config = dict(
    n_layer=23,
    d_model=256,
    n_head=2,
    n_kv_head=2,
    head_dim=128,
    d_mlp=704,
    vocab_size=2628,
    activation='swiglu',
    norm='rmsnorm',
    norm_place='pre',
    norm_eps=1e-06,
    positions='rope',
    rope_base=10000.0,
    rope_fraction=1.0,
    qk_norm=False,
    attn_scale=0.0884,
    bias='none',
    tie_embeddings=False,
    parallel_block=False,
    init='uniform',
    init_std_qkv=0.0272,
    init_std_o=0.0,
    init_std_up=0.0272,
    init_std_down=0.0,
    init_mimetic=0.5,
    optimizer='muon',
    lr=0.00938,
    beta1=0.95,
    weight_decay=0.011,
    lr_head=0.00621,
    grad_clip=1.0,
    warmup_steps=200,
    schedule='wsd',
    decay_fraction=0.857,
    decay_shape='sqrt',
    final_lr_fraction=0.1,
    batch_tokens=[32768, 65536, 98304],
    seq_len=384,
    doc_mask=True,
    train_tokens=511300000,
    steps=8011,
    dataset='wikipedia_en',
)
Each number is 200 + 40 x the weight over its row's rms, rounded and kept within 0 to 999. Layers, rows and columns count from 0. The size before them is the row's rms in percent of the matrix's.

# up: layer 13 MLP up, 704x256, rms 0.181, rows 54-88, columns 128-191
# down: layer 13 MLP down (transposed), 704x256, rms 0.0621, rows 54-88, columns 128-191
# gate: layer 13 MLP gate, 704x256, rms 0.175, rows 55-89, columns 128-191
up54,097,156,192,169,196,141,171,179,297,179,178,213,136,222,211,161,302,146,169,152,217,256,177,190,182,150,160,188,228,183,201,230,94,218,178,220,260,186,219,162,163,200,152,109,155,178,256,164,246,197,228,207,178,227,223,166,117,258,233,221,232,263,194,220,191
down54,098,240,248,215,237,227,117,216,294,193,143,206,164,162,196,184,112,234,193,204,184,146,238,250,230,299,147,147,241,225,188,258,164,213,196,175,137,211,217,194,270,257,199,215,193,207,226,154,155,243,160,266,187,205,164,210,147,161,171,163,162,215,187,256,195
gate55,107,217,166,180,209,200,244,176,210,202,187,204,98,191,191,199,243,253,209,219,148,223,160,194,236,281,173,195,176,115,195,181,140,279,189,224,268,228,240,216,215,220,213,263,162,188,179,219,245,182,201,226,181,276,236,284,132,194,170,197,206,284,228,223,216
up55,104,248,163,143,196,199,150,246,198,249,200,210,223,280,190,127,142,173,144,138,232,120,183,251,210,206,151,256,226,221,245,266,190,171,161,181,240,221,194,136,169,208,150,215,226,225,251,233,127,235,221,252,166,142,192,200,209,267,212,187,226,232,189,222,194
down55,104,205,189,180,208,197,152,253,255,240,113,197,212,296,175,141,153,232,237,233,186,188,180,297,156,167,211,242,248,188,223,177,199,158,194,157,178,202,205,258,186,152,138,201,208,204,227,174,254,170,199,169,259,181,189,196,208,271,211,142,178,225,137,170,195
gate56,106,144,184,190,222,238,161,182,199,176,154,217,333,236,166,197,150,243,208,215,242,195,175,252,194,163,217,146,228,196,274,262,162,166,197,136,174,195,200,176,225,214,188,153,232,258,176,248,150,198,175,234,210,255,190,231,195,162,241,236,249,270,181,199,215
up56,107,227,185,167,108,237,187,187,215,139,208,187,164,199,232,182,157,230,248,312,185,144,238,186,201,161,193,151,258,254,278,227,150,203,231,195,235,180,223,187,171,116,173,223,155,271,221,176,237,229,128,181,114,234,223,144,167,142,234,214,178,174,183,150,236
down56,103,185,187,182,205,175,148,244,176,207,207,210,250,224,203,188,186,172,154,248,245,222,208,141,188,191,191,163,175,175,210,160,182,242,228,157,191,174,201,197,162,287,292,160,209,244,191,261,198,168,191,251,232,255,233,239,184,219,170,204,204,177,230,180,195
gate57,087,209,224,215,245,241,263,127,226,202,219,237,112,194,181,203,177,171,220,209,242,147,213,202,167,150,145,221,147,226,261,193,187,207,117,246,186,100,163,178,214,231,189,206,150,171,212,186,198,182,230,220,205,252,128,224,224,139,306,104,254,196,216,139,118
up57,086,237,200,240,196,229,161,255,217,188,193,141,176,210,189,178,224,225,218,104,196,201,160,209,144,227,239,188,223,135,135,294,152,249,214,167,186,274,233,182,171,260,195,203,164,256,238,173,225,215,204,178,249,230,153,239,220,217,122,177,309,188,230,294,265
down57,084,258,234,217,166,136,193,165,176,83,220,209,264,228,210,62,148,238,222,138,188,222,212,137,200,158,204,131,133,137,265,140,191,188,256,130,252,211,222,246,159,224,199,224,225,247,220,245,226,232,213,176,239,168,176,188,198,192,223,243,169,177,262,175,275
gate58,107,230,177,138,291,176,162,168,132,216,184,195,131,127,188,266,241,163,225,210,200,236,245,218,206,164,166,205,163,147,224,244,227,234,226,197,144,242,247,186,192,199,157,186,238,253,228,190,217,133,115,177,168,178,237,230,204,153,184,180,181,186,229,117,177
up58,115,210,181,196,126,241,216,184,201,208,150,201,199,250,245,175,194,261,142,163,235,270,197,185,248,179,197,208,211,126,193,154,185,163,255,212,182,196,226,215,243,235,149,212,211,162,262,161,207,192,320,191,257,254,238,199,199,193,196,216,197,206,194,210,194
down58,108,211,194,204,234,288,184,146,162,175,274,200,174,275,183,234,135,220,185,198,118,272,139,171,237,142,174,89,219,195,208,196,199,148,193,214,229,215,201,220,190,312,181,229,191,136,156,231,199,289,173,198,188,153,157,236,176,159,229,240,254,229,239,232,196
gate59,099,261,223,213,256,199,258,128,225,170,185,269,223,206,188,213,175,215,194,138,224,186,204,197,189,238,204,179,214,220,262,213,173,279,214,142,161,197,206,222,151,215,218,153,186,220,190,233,238,268,97,152,198,187,165,205,195,284,219,239,170,257,263,187,188
up59,103,234,227,157,181,211,210,215,209,172,145,213,173,135,196,156,227,161,244,213,169,208,249,165,203,254,202,119,144,262,197,179,151,154,177,166,181,141,123,239,182,240,223,122,213,181,186,193,230,296,194,219,234,151,193,163,238,218,141,151,229,155,193,195,155
down59,105,243,185,192,172,229,273,236,243,168,195,176,193,241,193,165,255,127,164,232,192,242,206,241,282,259,223,171,153,204,209,175,244,146,244,130,208,202,215,195,185,158,183,209,227,238,145,243,218,246,150,162,178,130,237,191,276,231,152,205,184,240,144,193,161
gate60,091,227,159,121,244,182,177,173,194,181,213,218,241,129,216,101,167,166,215,319,131,195,159,117,217,253,135,179,128,212,221,194,229,190,168,171,239,208,247,155,288,216,210,209,258,272,253,223,176,186,198,133,211,223,190,196,166,141,202,211,189,224,297,181,224
up60,094,175,208,214,207,142,235,264,169,228,184,244,213,200,187,191,229,124,127,206,195,195,253,185,184,169,263,210,186,233,107,247,176,218,243,196,189,220,187,201,265,162,217,171,176,179,246,234,163,118,169,150,176,201,165,288,190,208,190,225,155,306,211,256,249
down60,095,225,219,165,252,164,177,245,260,219,192,174,182,247,129,246,174,212,176,231,225,219,226,208,239,220,186,148,243,318,275,202,167,176,207,214,166,186,219,213,243,203,274,187,158,193,144,190,74,138,133,176,231,203,242,160,239,266,204,227,156,196,151,215,229
gate61,100,242,182,91,145,223,231,208,209,157,179,166,184,230,187,173,168,200,217,202,189,129,112,225,255,226,91,253,260,213,233,301,211,184,207,215,198,288,171,170,185,212,192,131,246,194,219,166,165,201,169,254,187,177,223,245,321,131,192,334,191,151,204,197,268
up61,100,243,248,146,226,241,227,178,189,259,230,260,272,189,242,175,118,200,184,189,166,233,241,110,208,120,222,177,280,169,172,239,183,191,111,255,206,280,163,170,192,105,206,179,197,225,294,171,176,215,202,217,184,241,186,193,125,196,237,137,265,150,171,225,156
down61,101,160,192,147,225,264,188,282,237,235,239,184,202,165,197,137,181,225,175,156,183,216,155,162,195,190,201,102,226,249,169,187,177,177,199,180,234,296,221,168,233,176,149,206,204,145,129,221,240,152,221,167,236,244,217,212,226,230,197,210,133,154,194,249,290
gate62,103,205,195,190,163,252,203,207,160,180,239,233,220,164,195,213,215,212,221,258,198,154,231,123,102,71,156,198,226,249,240,230,180,197,167,193,133,271,232,225,185,186,216,264,200,224,242,165,235,170,213,202,198,262,176,276,131,212,253,210,205,225,295,291,175
up62,106,229,222,180,134,243,229,122,186,162,164,95,245,209,266,242,210,247,215,230,240,204,216,209,155,296,180,210,228,154,261,238,274,214,201,203,189,179,290,215,238,253,174,213,209,197,169,229,207,186,208,208,213,243,180,230,236,125,248,180,117,156,255,166,169
down62,108,230,205,313,264,218,190,235,290,257,197,176,104,241,233,226,204,210,195,245,214,268,173,150,198,176,155,276,204,227,140,229,149,221,288,220,170,152,234,198,173,231,233,123,191,214,113,186,199,178,210,227,172,282,188,190,231,197,208,136,149,205,202,204,234
gate63,099,236,245,321,115,188,225,239,184,227,183,156,279,174,158,230,154,175,225,273,163,241,180,137,209,229,165,178,220,215,217,264,244,236,212,216,157,273,320,188,251,179,205,157,233,174,157,237,179,186,167,164,241,236,181,194,226,207,260,171,181,160,225,116,179
up63,106,140,238,226,243,115,286,198,223,191,220,196,252,265,214,190,192,145,205,183,213,257,188,197,248,203,173,197,203,303,136,234,198,254,241,171,253,186,219,192,171,171,245,150,193,179,220,196,190,148,216,149,148,253,273,200,248,243,141,271,154,222,147,259,241
down63,101,185,184,210,220,271,204,183,261,289,209,240,201,175,188,215,248,191,226,178,226,123,157,206,160,242,222,204,166,305,240,209,149,203,199,206,274,139,231,134,240,141,276,272,225,226,234,209,165,226,210,144,199,158,285,205,129,128,224,215,135,173,225,183,195
gate64,102,186,194,225,132,145,211,155,181,229,128,249,216,188,194,198,180,174,172,156,252,184,181,201,260,241,222,175,190,176,219,185,258,168,153,174,213,145,193,208,166,244,216,170,146,195,195,203,213,151,171,226,119,204,119,219,176,184,236,223,238,207,216,216,225
up64,104,236,176,130,116,209,224,179,284,230,215,169,204,245,260,149,219,227,159,236,165,244,189,260,257,167,160,232,204,224,189,166,203,191,219,180,149,121,177,169,166,194,283,198,220,223,199,150,194,232,235,220,221,224,213,236,276,102,173,166,196,204,179,188,223
down64,105,206,195,200,172,209,161,180,211,168,177,239,169,191,154,186,159,204,169,243,165,203,183,230,219,159,243,232,176,146,134,207,212,222,211,177,102,204,160,184,213,239,128,149,190,110,227,151,203,164,261,212,231,231,294,154,164,201,242,233,196,213,109,211,171
gate65,090,130,216,231,262,286,167,93,270,233,195,118,167,225,152,145,187,200,188,152,226,235,236,98,182,255,123,201,258,206,243,224,225,115,207,166,150,200,245,222,302,184,221,193,181,176,188,180,217,157,201,212,197,199,218,186,150,213,271,205,186,187,183,253,199
up65,088,240,46,191,159,172,101,263,164,208,183,231,229,125,197,163,209,245,167,119,163,209,178,236,190,219,224,138,188,171,215,234,182,180,161,185,221,159,146,200,207,247,191,201,210,117,227,314,220,180,257,262,167,188,209,197,152,188,238,199,194,160,214,195,245
down65,090,223,198,191,219,244,173,173,149,247,208,300,242,208,272,162,203,162,204,268,207,176,210,168,183,223,245,167,256,156,165,161,249,195,183,133,185,185,190,157,208,200,207,200,288,243,193,212,232,239,267,195,221,190,118,207,172,236,209,211,166,177,170,251,253
gate66,099,201,135,289,218,188,187,156,232,205,225,172,187,244,212,257,200,186,233,270,155,273,207,219,214,189,269,160,253,193,254,192,126,177,180,234,169,180,169,210,209,249,174,215,159,182,212,164,163,169,70,140,220,215,241,209,204,182,216,190,186,182,231,189,229
up66,103,240,158,135,180,248,214,237,266,228,149,223,163,221,213,229,173,214,225,252,144,184,199,188,206,140,184,195,165,154,180,168,201,149,169,165,147,112,205,201,185,297,148,148,260,172,216,161,221,169,197,178,201,140,213,185,210,221,210,236,177,230,204,113,181
down66,105,146,170,247,263,238,225,203,179,204,275,221,153,182,193,204,246,260,292,214,207,227,269,205,215,196,192,298,175,274,222,184,235,192,176,236,216,160,216,167,160,221,179,148,208,207,243,267,174,236,223,192,227,223,340,227,205,185,189,253,199,197,157,174,267
gate67,102,170,196,193,191,238,271,173,169,178,212,224,197,215,255,149,206,185,180,222,205,244,229,186,233,183,250,212,192,194,219,189,174,154,168,178,221,165,168,200,189,159,142,173,160,219,105,245,165,193,184,240,173,161,326,250,180,189,225,135,281,125,165,220,156
up67,105,223,237,187,213,170,210,177,144,286,145,216,190,158,176,198,187,220,212,231,165,200,122,197,248,277,194,175,134,148,247,282,216,232,253,201,263,229,253,174,245,186,202,198,200,222,226,234,135,343,282,213,218,191,171,261,220,218,176,273,182,307,174,223,231
down67,104,226,277,206,166,186,152,247,242,125,254,160,155,166,205,223,227,207,219,305,177,141,147,167,260,244,162,160,154,257,177,225,221,230,249,194,192,216,200,185,223,184,173,181,209,171,199,232,195,178,226,194,212,160,206,212,216,184,152,185,180,250,217,236,194
gate68,099,192,257,244,220,206,189,245,218,241,221,147,170,211,223,254,193,157,153,199,184,237,228,168,248,184,279,220,227,242,212,234,268,162,242,186,237,169,259,227,161,210,175,206,142,156,191,276,242,189,257,246,211,244,214,238,240,165,106,170,175,105,144,161,215
up68,098,234,177,197,230,161,211,172,282,123,222,256,169,172,236,183,158,191,153,236,175,221,217,222,159,250,166,182,241,197,144,258,204,214,191,211,222,235,221,182,271,165,134,234,238,180,224,192,235,92,288,249,199,198,184,221,145,255,222,168,235,121,158,230,193
down68,099,235,196,177,166,171,300,162,207,235,246,259,225,212,175,231,289,219,297,188,151,151,191,202,254,247,186,234,158,296,216,219,92,242,166,221,151,137,199,205,160,249,199,235,263,206,203,251,181,134,179,199,207,144,220,256,199,217,259,167,190,216,206,227,226
gate69,100,201,212,264,138,210,227,189,150,121,240,213,165,238,178,243,218,260,182,244,199,220,149,215,226,199,223,264,277,128,177,166,153,167,221,105,243,171,243,157,236,191,241,195,184,209,223,194,230,200,234,248,243,187,260,144,199,148,236,161,194,300,212,182,154
up69,098,263,167,211,142,201,227,215,251,220,191,194,241,181,261,219,179,163,177,241,209,181,175,226,156,238,173,276,219,223,235,152,218,200,230,168,226,147,221,226,227,193,205,176,164,189,199,226,273,190,242,222,241,196,154,168,270,147,265,201,257,183,235,208,187
down69,095,159,202,163,94,203,232,216,137,199,209,204,224,191,200,195,167,211,248,191,238,263,79,197,194,202,218,220,186,132,196,225,180,216,229,163,111,120,210,183,208,174,213,237,151,202,174,262,207,193,240,225,126,128,99,258,181,224,168,200,131,280,127,235,250
gate70,107,211,249,150,162,221,207,230,207,204,217,225,192,206,256,212,247,134,155,240,231,132,185,201,214,221,199,201,206,185,139,256,167,273,266,167,240,283,232,167,180,228,185,131,193,248,157,250,156,203,133,221,157,158,133,223,160,169,193,234,217,203,203,153,147
up70,104,218,192,142,208,206,212,176,235,212,105,193,240,163,197,195,169,162,209,236,177,158,172,194,265,249,207,184,187,183,218,221,247,214,264,243,247,164,266,224,162,158,195,193,266,195,188,161,201,293,207,159,149,176,181,210,196,136,201,234,194,202,260,142,250
down70,106,197,248,223,198,129,239,222,179,218,192,245,209,241,150,278,257,145,260,268,237,191,166,220,219,121,242,150,315,263,160,221,258,174,271,160,236,210,276,220,193,165,216,179,282,261,186,227,165,168,162,190,194,199,161,191,245,200,167,269,255,180,149,191,220
gate71,099,265,263,190,140,285,206,205,125,204,294,165,213,206,228,233,167,205,213,213,195,211,198,115,234,197,105,206,244,201,168,224,202,228,216,244,211,194,248,180,225,245,174,220,249,183,198,201,136,212,160,203,175,146,181,207,240,113,190,224,239,251,193,217,200
up71,097,139,117,237,193,185,209,181,212,239,168,250,175,170,223,177,225,332,208,202,211,217,287,213,243,163,308,212,185,212,234,246,178,224,163,191,142,252,178,203,217,234,177,198,258,139,180,179,223,194,145,232,212,219,206,186,234,227,120,210,207,146,212,239,186
down71,103,96,241,165,196,140,245,206,125,210,289,183,189,161,261,265,173,197,195,251,261,268,240,172,182,148,233,185,184,200,161,217,148,266,193,197,170,235,192,150,181,219,206,148,244,262,193,188,148,216,224,254,205,240,278,174,239,254,251,172,197,189,145,211,193
gate72,101,244,186,187,170,164,232,158,261,186,88,155,138,265,239,186,168,181,113,203,216,181,115,178,157,183,211,183,230,188,178,126,214,127,172,165,139,162,192,256,196,227,219,163,176,187,206,181,211,227,205,185,252,236,211,209,171,179,259,191,273,178,191,193,224
up72,102,185,242,222,205,257,199,163,223,120,232,218,187,198,152,219,225,186,178,186,144,242,157,196,209,225,220,219,265,252,217,252,190,220,171,169,269,244,234,208,201,173,232,241,114,205,217,205,145,196,302,177,168,203,225,234,152,224,187,197,130,205,204,179,227
down72,102,193,307,195,165,155,308,230,238,183,149,186,186,147,242,201,176,102,136,283,278,165,183,245,159,202,192,242,135,142,244,267,163,260,200,256,205,254,190,202,174,249,250,298,197,185,216,177,236,159,195,173,225,173,218,128,219,206,242,158,222,146,131,255,188
gate73,092,119,209,295,188,122,186,238,258,277,205,227,180,206,189,147,210,204,194,237,182,224,161,242,137,183,291,185,199,166,246,151,170,146,221,140,161,224,187,183,199,181,145,220,120,184,183,140,233,168,261,139,179,206,214,210,218,173,219,113,141,216,193,158,218
up73,092,216,209,278,299,248,165,247,259,176,186,218,156,216,123,128,209,289,224,195,187,199,224,215,204,269,211,188,231,199,125,236,219,241,138,219,227,254,157,188,145,159,228,181,224,199,191,172,165,190,202,137,224,205,160,197,147,199,170,237,225,248,218,282,160
down73,091,209,219,109,244,235,192,250,237,253,176,134,254,218,196,183,146,193,196,152,273,171,199,220,174,223,235,244,263,266,193,171,296,162,254,146,233,171,148,240,238,245,205,164,157,117,220,243,147,165,243,152,166,264,206,222,164,139,183,191,260,207,200,195,218
gate74,097,248,183,243,198,214,192,181,103,256,188,234,236,225,114,222,185,192,209,218,214,185,231,175,205,204,295,178,220,177,185,159,157,202,219,196,126,178,191,132,143,244,191,140,188,113,129,266,141,227,239,189,262,244,158,195,230,214,224,146,175,173,199,227,216
up74,098,128,153,191,290,117,241,221,156,204,158,228,142,236,181,180,249,202,170,181,228,198,155,170,161,185,226,228,159,216,237,251,187,239,254,177,223,251,220,244,153,200,168,277,194,227,225,211,146,179,116,251,257,116,180,201,240,280,197,221,202,180,182,237,197
down74,096,238,227,200,215,199,278,177,174,190,208,240,154,267,203,182,166,234,156,209,147,200,131,213,196,226,253,141,166,229,228,236,224,230,254,189,183,153,203,211,227,171,173,215,228,261,242,175,185,175,205,154,190,144,267,254,198,144,177,213,179,209,184,286,256
gate75,107,142,219,200,186,232,162,165,247,210,199,184,166,211,188,199,255,201,174,259,221,178,186,195,252,253,249,211,247,169,249,307,186,86,166,191,173,150,179,218,160,187,165,106,294,238,199,219,154,189,188,230,160,194,205,182,127,220,216,253,206,241,174,213,236
up75,102,202,204,198,130,155,206,236,184,179,179,200,221,228,221,135,184,177,180,239,268,127,243,231,155,182,140,234,183,262,174,202,218,127,52,219,184,287,245,143,221,230,253,202,154,186,216,155,206,250,141,262,183,253,171,202,185,211,181,278,148,243,171,191,186
down75,107,212,239,166,147,196,203,228,169,245,212,159,149,215,233,207,215,222,109,258,124,196,159,205,158,238,212,122,233,128,256,211,217,197,209,218,171,219,212,148,223,199,215,245,182,199,221,218,160,167,155,195,213,197,173,263,109,114,215,224,240,225,192,255,158
gate76,107,251,226,199,213,216,209,122,270,196,154,197,202,263,101,170,131,206,172,216,207,160,194,216,243,253,180,188,139,161,279,208,195,205,245,185,206,127,212,254,121,126,266,239,200,164,207,212,199,212,227,194,136,212,188,301,288,147,133,162,175,233,168,253,171
up76,102,192,226,131,189,197,238,186,220,196,213,142,160,178,242,176,248,245,211,173,133,200,256,138,200,204,200,186,145,183,71,205,163,158,270,207,191,161,211,90,237,183,155,235,225,186,184,217,165,238,170,191,221,164,248,192,166,247,222,248,182,184,212,157,227
down76,102,180,204,167,171,193,249,220,274,255,192,165,190,207,141,184,263,226,232,221,204,126,232,184,132,219,203,242,194,177,250,184,205,139,235,174,222,214,212,165,210,258,212,221,97,177,326,146,135,164,206,178,236,190,279,214,226,227,151,221,261,198,188,230,205
gate77,103,150,226,160,189,164,198,176,184,139,157,255,179,173,215,107,159,251,233,225,114,182,203,229,200,195,231,177,252,196,159,241,172,187,299,140,184,254,177,191,281,256,230,152,238,243,176,145,237,192,200,197,243,208,204,236,168,158,194,136,194,162,214,237,243
up77,101,232,166,176,200,196,157,172,170,193,239,156,124,242,185,195,178,181,244,239,194,204,274,248,227,157,168,217,174,199,179,209,201,242,169,142,177,194,171,216,238,324,109,251,143,256,224,176,188,199,214,182,164,129,230,214,211,225,208,225,215,270,242,216,170
down77,097,219,268,206,207,201,263,193,209,260,292,164,187,240,189,258,182,187,194,175,265,213,176,220,208,267,204,228,171,269,212,219,220,199,170,162,235,197,158,219,166,220,266,192,249,240,214,164,222,250,136,166,216,247,189,194,224,157,239,232,195,248,129,178,192
gate78,103,168,144,232,206,228,129,178,183,210,134,156,113,216,229,193,206,260,220,171,251,207,240,216,262,191,239,166,216,250,267,178,273,186,215,269,251,227,230,231,214,184,247,180,241,132,259,210,190,224,239,280,229,217,291,244,215,254,209,234,295,167,175,147,239
up78,099,279,211,179,204,224,217,222,279,209,211,250,293,317,211,229,237,184,143,211,108,221,217,167,156,197,178,258,213,214,204,195,195,274,254,163,197,178,196,222,168,137,170,252,217,146,134,133,182,191,133,115,201,218,148,117,189,123,205,217,244,199,194,237,229
down78,097,179,136,142,142,203,173,188,271,185,264,220,141,156,161,152,169,265,165,238,251,254,189,181,232,149,177,185,140,148,167,170,247,185,207,204,124,201,134,192,205,162,275,182,242,222,119,153,179,155,213,188,198,181,191,192,190,212,165,202,243,258,135,214,184
gate79,106,308,167,169,237,167,256,192,198,199,257,244,244,116,218,210,260,207,269,170,200,219,166,172,197,188,229,182,192,171,175,184,168,203,290,221,131,207,216,213,176,188,257,217,152,145,190,185,197,181,212,219,287,191,252,238,193,168,235,181,152,189,213,187,222
up79,105,231,241,166,232,133,240,294,240,158,179,231,146,228,170,244,206,169,171,317,239,193,219,168,165,255,160,160,249,227,189,189,206,207,193,236,213,211,112,166,185,220,203,170,186,168,266,255,155,285,235,258,227,216,239,243,181,166,155,234,179,222,215,198,190
down79,105,139,197,186,203,153,240,170,235,219,280,205,186,213,214,170,236,221,177,194,178,157,289,225,187,227,254,182,132,187,158,132,165,234,158,202,226,265,242,161,200,169,165,218,217,187,255,221,218,260,225,210,172,197,167,228,229,207,94,183,219,178,149,185,222
gate80,077,204,182,242,226,229,180,253,200,273,174,203,214,201,214,218,164,228,152,235,217,254,191,235,250,220,196,199,190,149,148,223,246,223,245,266,189,210,300,208,164,254,259,188,165,216,168,226,184,275,243,199,239,143,237,198,205,231,171,149,177,192,258,152,254
up80,083,176,210,134,206,237,194,277,144,183,167,202,227,254,196,223,164,252,175,229,258,173,184,172,232,215,160,168,143,219,158,170,180,188,169,236,165,246,236,238,231,226,214,205,251,138,235,178,221,198,267,189,169,209,108,151,236,243,191,215,216,293,205,185,193
down80,081,191,149,190,195,243,211,146,212,186,225,202,150,231,126,149,195,307,248,192,182,211,229,215,120,218,223,226,181,258,175,168,256,135,187,284,191,144,208,226,141,183,235,189,191,218,149,140,130,83,283,136,256,207,233,192,142,167,254,240,136,168,150,193,198
gate81,091,213,237,180,221,256,179,171,108,189,283,226,224,146,232,231,261,227,318,226,222,194,188,200,146,236,202,144,199,135,189,186,108,179,222,208,169,239,195,174,192,218,192,210,226,221,128,268,191,190,156,197,123,247,199,246,158,135,157,160,194,155,279,163,207
up81,095,202,194,213,177,199,170,238,278,167,154,250,188,204,164,187,270,205,173,249,222,203,192,230,130,179,193,213,243,148,100,178,298,181,236,218,131,192,225,159,193,211,191,214,165,249,213,196,190,200,172,209,235,166,223,276,208,243,247,229,252,196,193,246,172
down81,096,186,163,262,187,236,205,205,262,188,158,129,184,245,196,207,187,229,184,138,133,195,198,193,154,265,193,220,205,217,138,202,213,251,120,164,214,145,188,211,205,170,204,186,249,258,198,257,157,234,189,104,167,161,242,224,207,108,218,170,204,170,165,143,167
gate82,100,209,149,249,181,264,184,215,188,162,250,137,210,264,148,225,190,223,208,188,213,198,158,243,156,200,225,273,216,161,90,161,214,238,157,246,179,207,171,153,190,162,179,192,146,197,199,233,177,277,142,197,191,204,235,219,181,102,172,244,254,152,192,273,168
up82,100,192,194,218,178,190,282,179,213,194,201,197,265,178,176,204,250,172,165,170,229,219,185,225,239,244,144,178,204,199,218,188,184,212,201,211,259,253,137,211,177,237,249,159,218,224,172,278,138,153,288,184,228,139,188,195,244,243,190,166,232,167,241,196,222
down82,100,182,161,157,177,90,188,221,250,138,251,264,181,239,256,150,231,198,202,189,172,227,237,193,228,138,175,180,203,213,277,210,112,200,205,197,249,188,186,200,238,149,272,154,187,225,225,189,194,171,153,113,262,193,78,168,271,155,224,159,246,224,200,241,196
gate83,101,178,183,187,169,219,133,190,220,202,197,191,227,217,262,248,228,171,116,160,197,165,214,214,247,163,105,199,258,176,263,224,219,267,194,207,183,229,221,240,227,242,160,181,193,240,166,176,174,123,190,257,174,234,222,247,224,102,251,248,255,219,214,235,192
up83,106,222,173,188,173,167,222,181,170,236,171,205,167,257,116,208,162,267,273,140,187,136,139,170,162,180,183,260,137,194,157,213,224,195,185,245,214,245,283,195,108,164,209,219,211,259,194,235,221,211,150,257,145,239,205,150,221,177,277,134,115,250,203,230,241
down83,104,239,192,196,274,203,226,241,179,179,248,153,191,160,174,270,198,140,153,206,167,152,151,179,238,226,124,157,198,99,219,276,167,257,294,232,143,228,214,169,134,178,237,152,172,253,226,188,219,204,231,235,218,148,145,220,236,97,249,226,238,227,234,231,192
gate84,100,232,223,168,166,238,218,189,158,103,257,216,235,229,152,266,171,173,249,222,195,206,191,139,201,224,243,172,227,185,207,257,116,211,215,251,205,250,217,189,217,248,205,201,200,178,235,226,143,156,174,167,244,199,164,184,173,214,159,157,242,233,161,180,197
up84,103,255,249,216,172,190,191,185,291,133,191,198,219,213,172,247,164,283,125,174,213,78,157,144,171,202,251,282,277,140,161,234,132,244,213,261,168,240,246,227,182,254,274,212,183,234,237,203,239,179,160,203,237,203,192,199,177,175,253,201,260,257,135,189,168
down84,103,234,184,176,142,134,207,149,208,298,125,212,238,210,166,189,178,200,218,267,202,261,196,184,234,228,199,211,199,229,186,240,206,216,155,151,233,190,250,204,248,171,209,259,206,206,175,231,270,206,192,227,211,133,188,177,219,210,186,218,213,181,161,269,218
gate85,095,171,182,217,133,195,185,159,175,200,189,162,190,194,153,199,254,173,177,230,206,144,98,180,192,252,248,238,151,246,256,143,234,242,255,221,155,147,193,218,254,163,138,290,146,131,207,115,148,163,189,237,190,202,215,171,253,226,231,200,144,194,195,174,105
up85,094,186,217,230,164,184,150,226,188,214,198,123,193,210,205,216,202,171,197,201,146,130,175,183,237,252,182,218,143,162,238,222,158,193,186,184,182,205,220,182,146,247,171,160,231,203,161,121,131,158,168,289,207,264,191,274,248,131,202,148,167,173,194,226,158
down85,093,158,141,187,156,211,186,245,157,188,201,197,165,229,188,287,206,219,218,185,199,269,190,214,213,208,232,183,162,134,234,177,204,221,225,125,236,213,156,193,231,154,207,196,131,200,213,220,263,127,195,141,170,280,163,196,155,252,156,265,168,185,189,255,138
gate86,105,125,244,253,169,94,173,202,207,243,176,287,213,139,267,145,192,119,222,151,217,218,235,220,241,224,233,286,261,182,205,249,156,237,186,151,145,221,207,177,214,182,161,173,179,222,181,256,204,246,119,231,203,210,228,190,213,231,224,184,169,172,155,127,218
up86,102,215,168,253,214,115,246,179,165,183,196,239,248,230,173,216,218,223,233,227,253,215,241,210,199,167,227,189,218,159,183,201,226,201,150,188,145,198,175,272,232,278,193,259,136,221,133,291,100,190,222,168,234,207,163,202,148,221,253,201,237,170,234,141,185
down86,101,186,221,233,159,213,160,214,157,168,236,168,176,256,218,197,204,259,225,224,228,152,174,165,255,251,180,192,224,226,193,281,204,203,182,152,211,202,164,184,218,144,200,187,225,142,192,201,206,209,237,231,195,203,157,184,191,114,141,265,189,156,213,250,194
gate87,096,238,170,260,237,253,152,218,206,223,177,249,106,182,197,217,196,97,258,187,194,255,190,170,250,230,156,71,198,228,158,171,259,187,260,201,224,173,227,243,196,178,277,172,194,174,221,201,187,264,158,220,235,174,212,188,161,264,185,241,268,269,213,169,253
up87,099,107,250,181,228,126,215,194,135,158,132,221,193,264,201,191,297,162,173,216,181,164,207,212,168,194,209,108,194,199,141,219,176,199,203,176,170,198,205,273,129,236,198,234,179,213,183,287,113,234,216,116,148,147,236,129,188,250,265,270,268,199,130,172,174
down87,098,286,158,199,226,158,188,171,171,207,209,164,191,211,233,202,186,150,158,215,182,220,129,207,273,307,206,189,201,115,156,164,290,195,168,154,253,185,231,150,143,179,195,232,225,195,176,174,115,198,262,194,259,206,140,223,167,184,157,288,212,193,207,224,189
gate88,097,181,164,137,179,68,227,179,200,201,228,233,192,187,217,181,232,247,214,203,185,184,194,273,138,188,295,177,230,307,176,207,178,210,195,215,144,143,236,211,244,136,247,210,200,247,157,203,199,187,149,200,202,142,82,174,169,122,210,123,165,295,235,180,127
up88,101,189,184,223,275,217,131,247,210,227,191,186,172,192,135,199,234,204,144,216,236,162,157,124,213,262,203,191,242,270,136,107,227,151,268,235,184,229,137,276,245,215,190,206,227,169,238,116,229,135,236,178,239,237,212,174,222,160,97,224,175,173,220,259,277
down88,101,168,227,182,157,244,143,233,174,159,221,241,123,219,166,188,203,235,220,174,257,170,223,189,144,220,299,216,218,145,217,224,212,216,213,220,244,206,153,194,224,176,236,215,198,257,207,111,182,231,211,202,232,171,240,122,181,169,138,251,197,181,168,194,171
gate89,098,193,116,184,212,189,130,263,213,230,194,225,160,210,219,200,242,198,225,275,248,195,234,230,212,219,234,240,240,102,159,184,168,276,147,214,164,137,148,228,231,148,210,242,223,174,249,237,230,219,142,190,187,178,253,225,201,202,229,233,217,206,156,201,206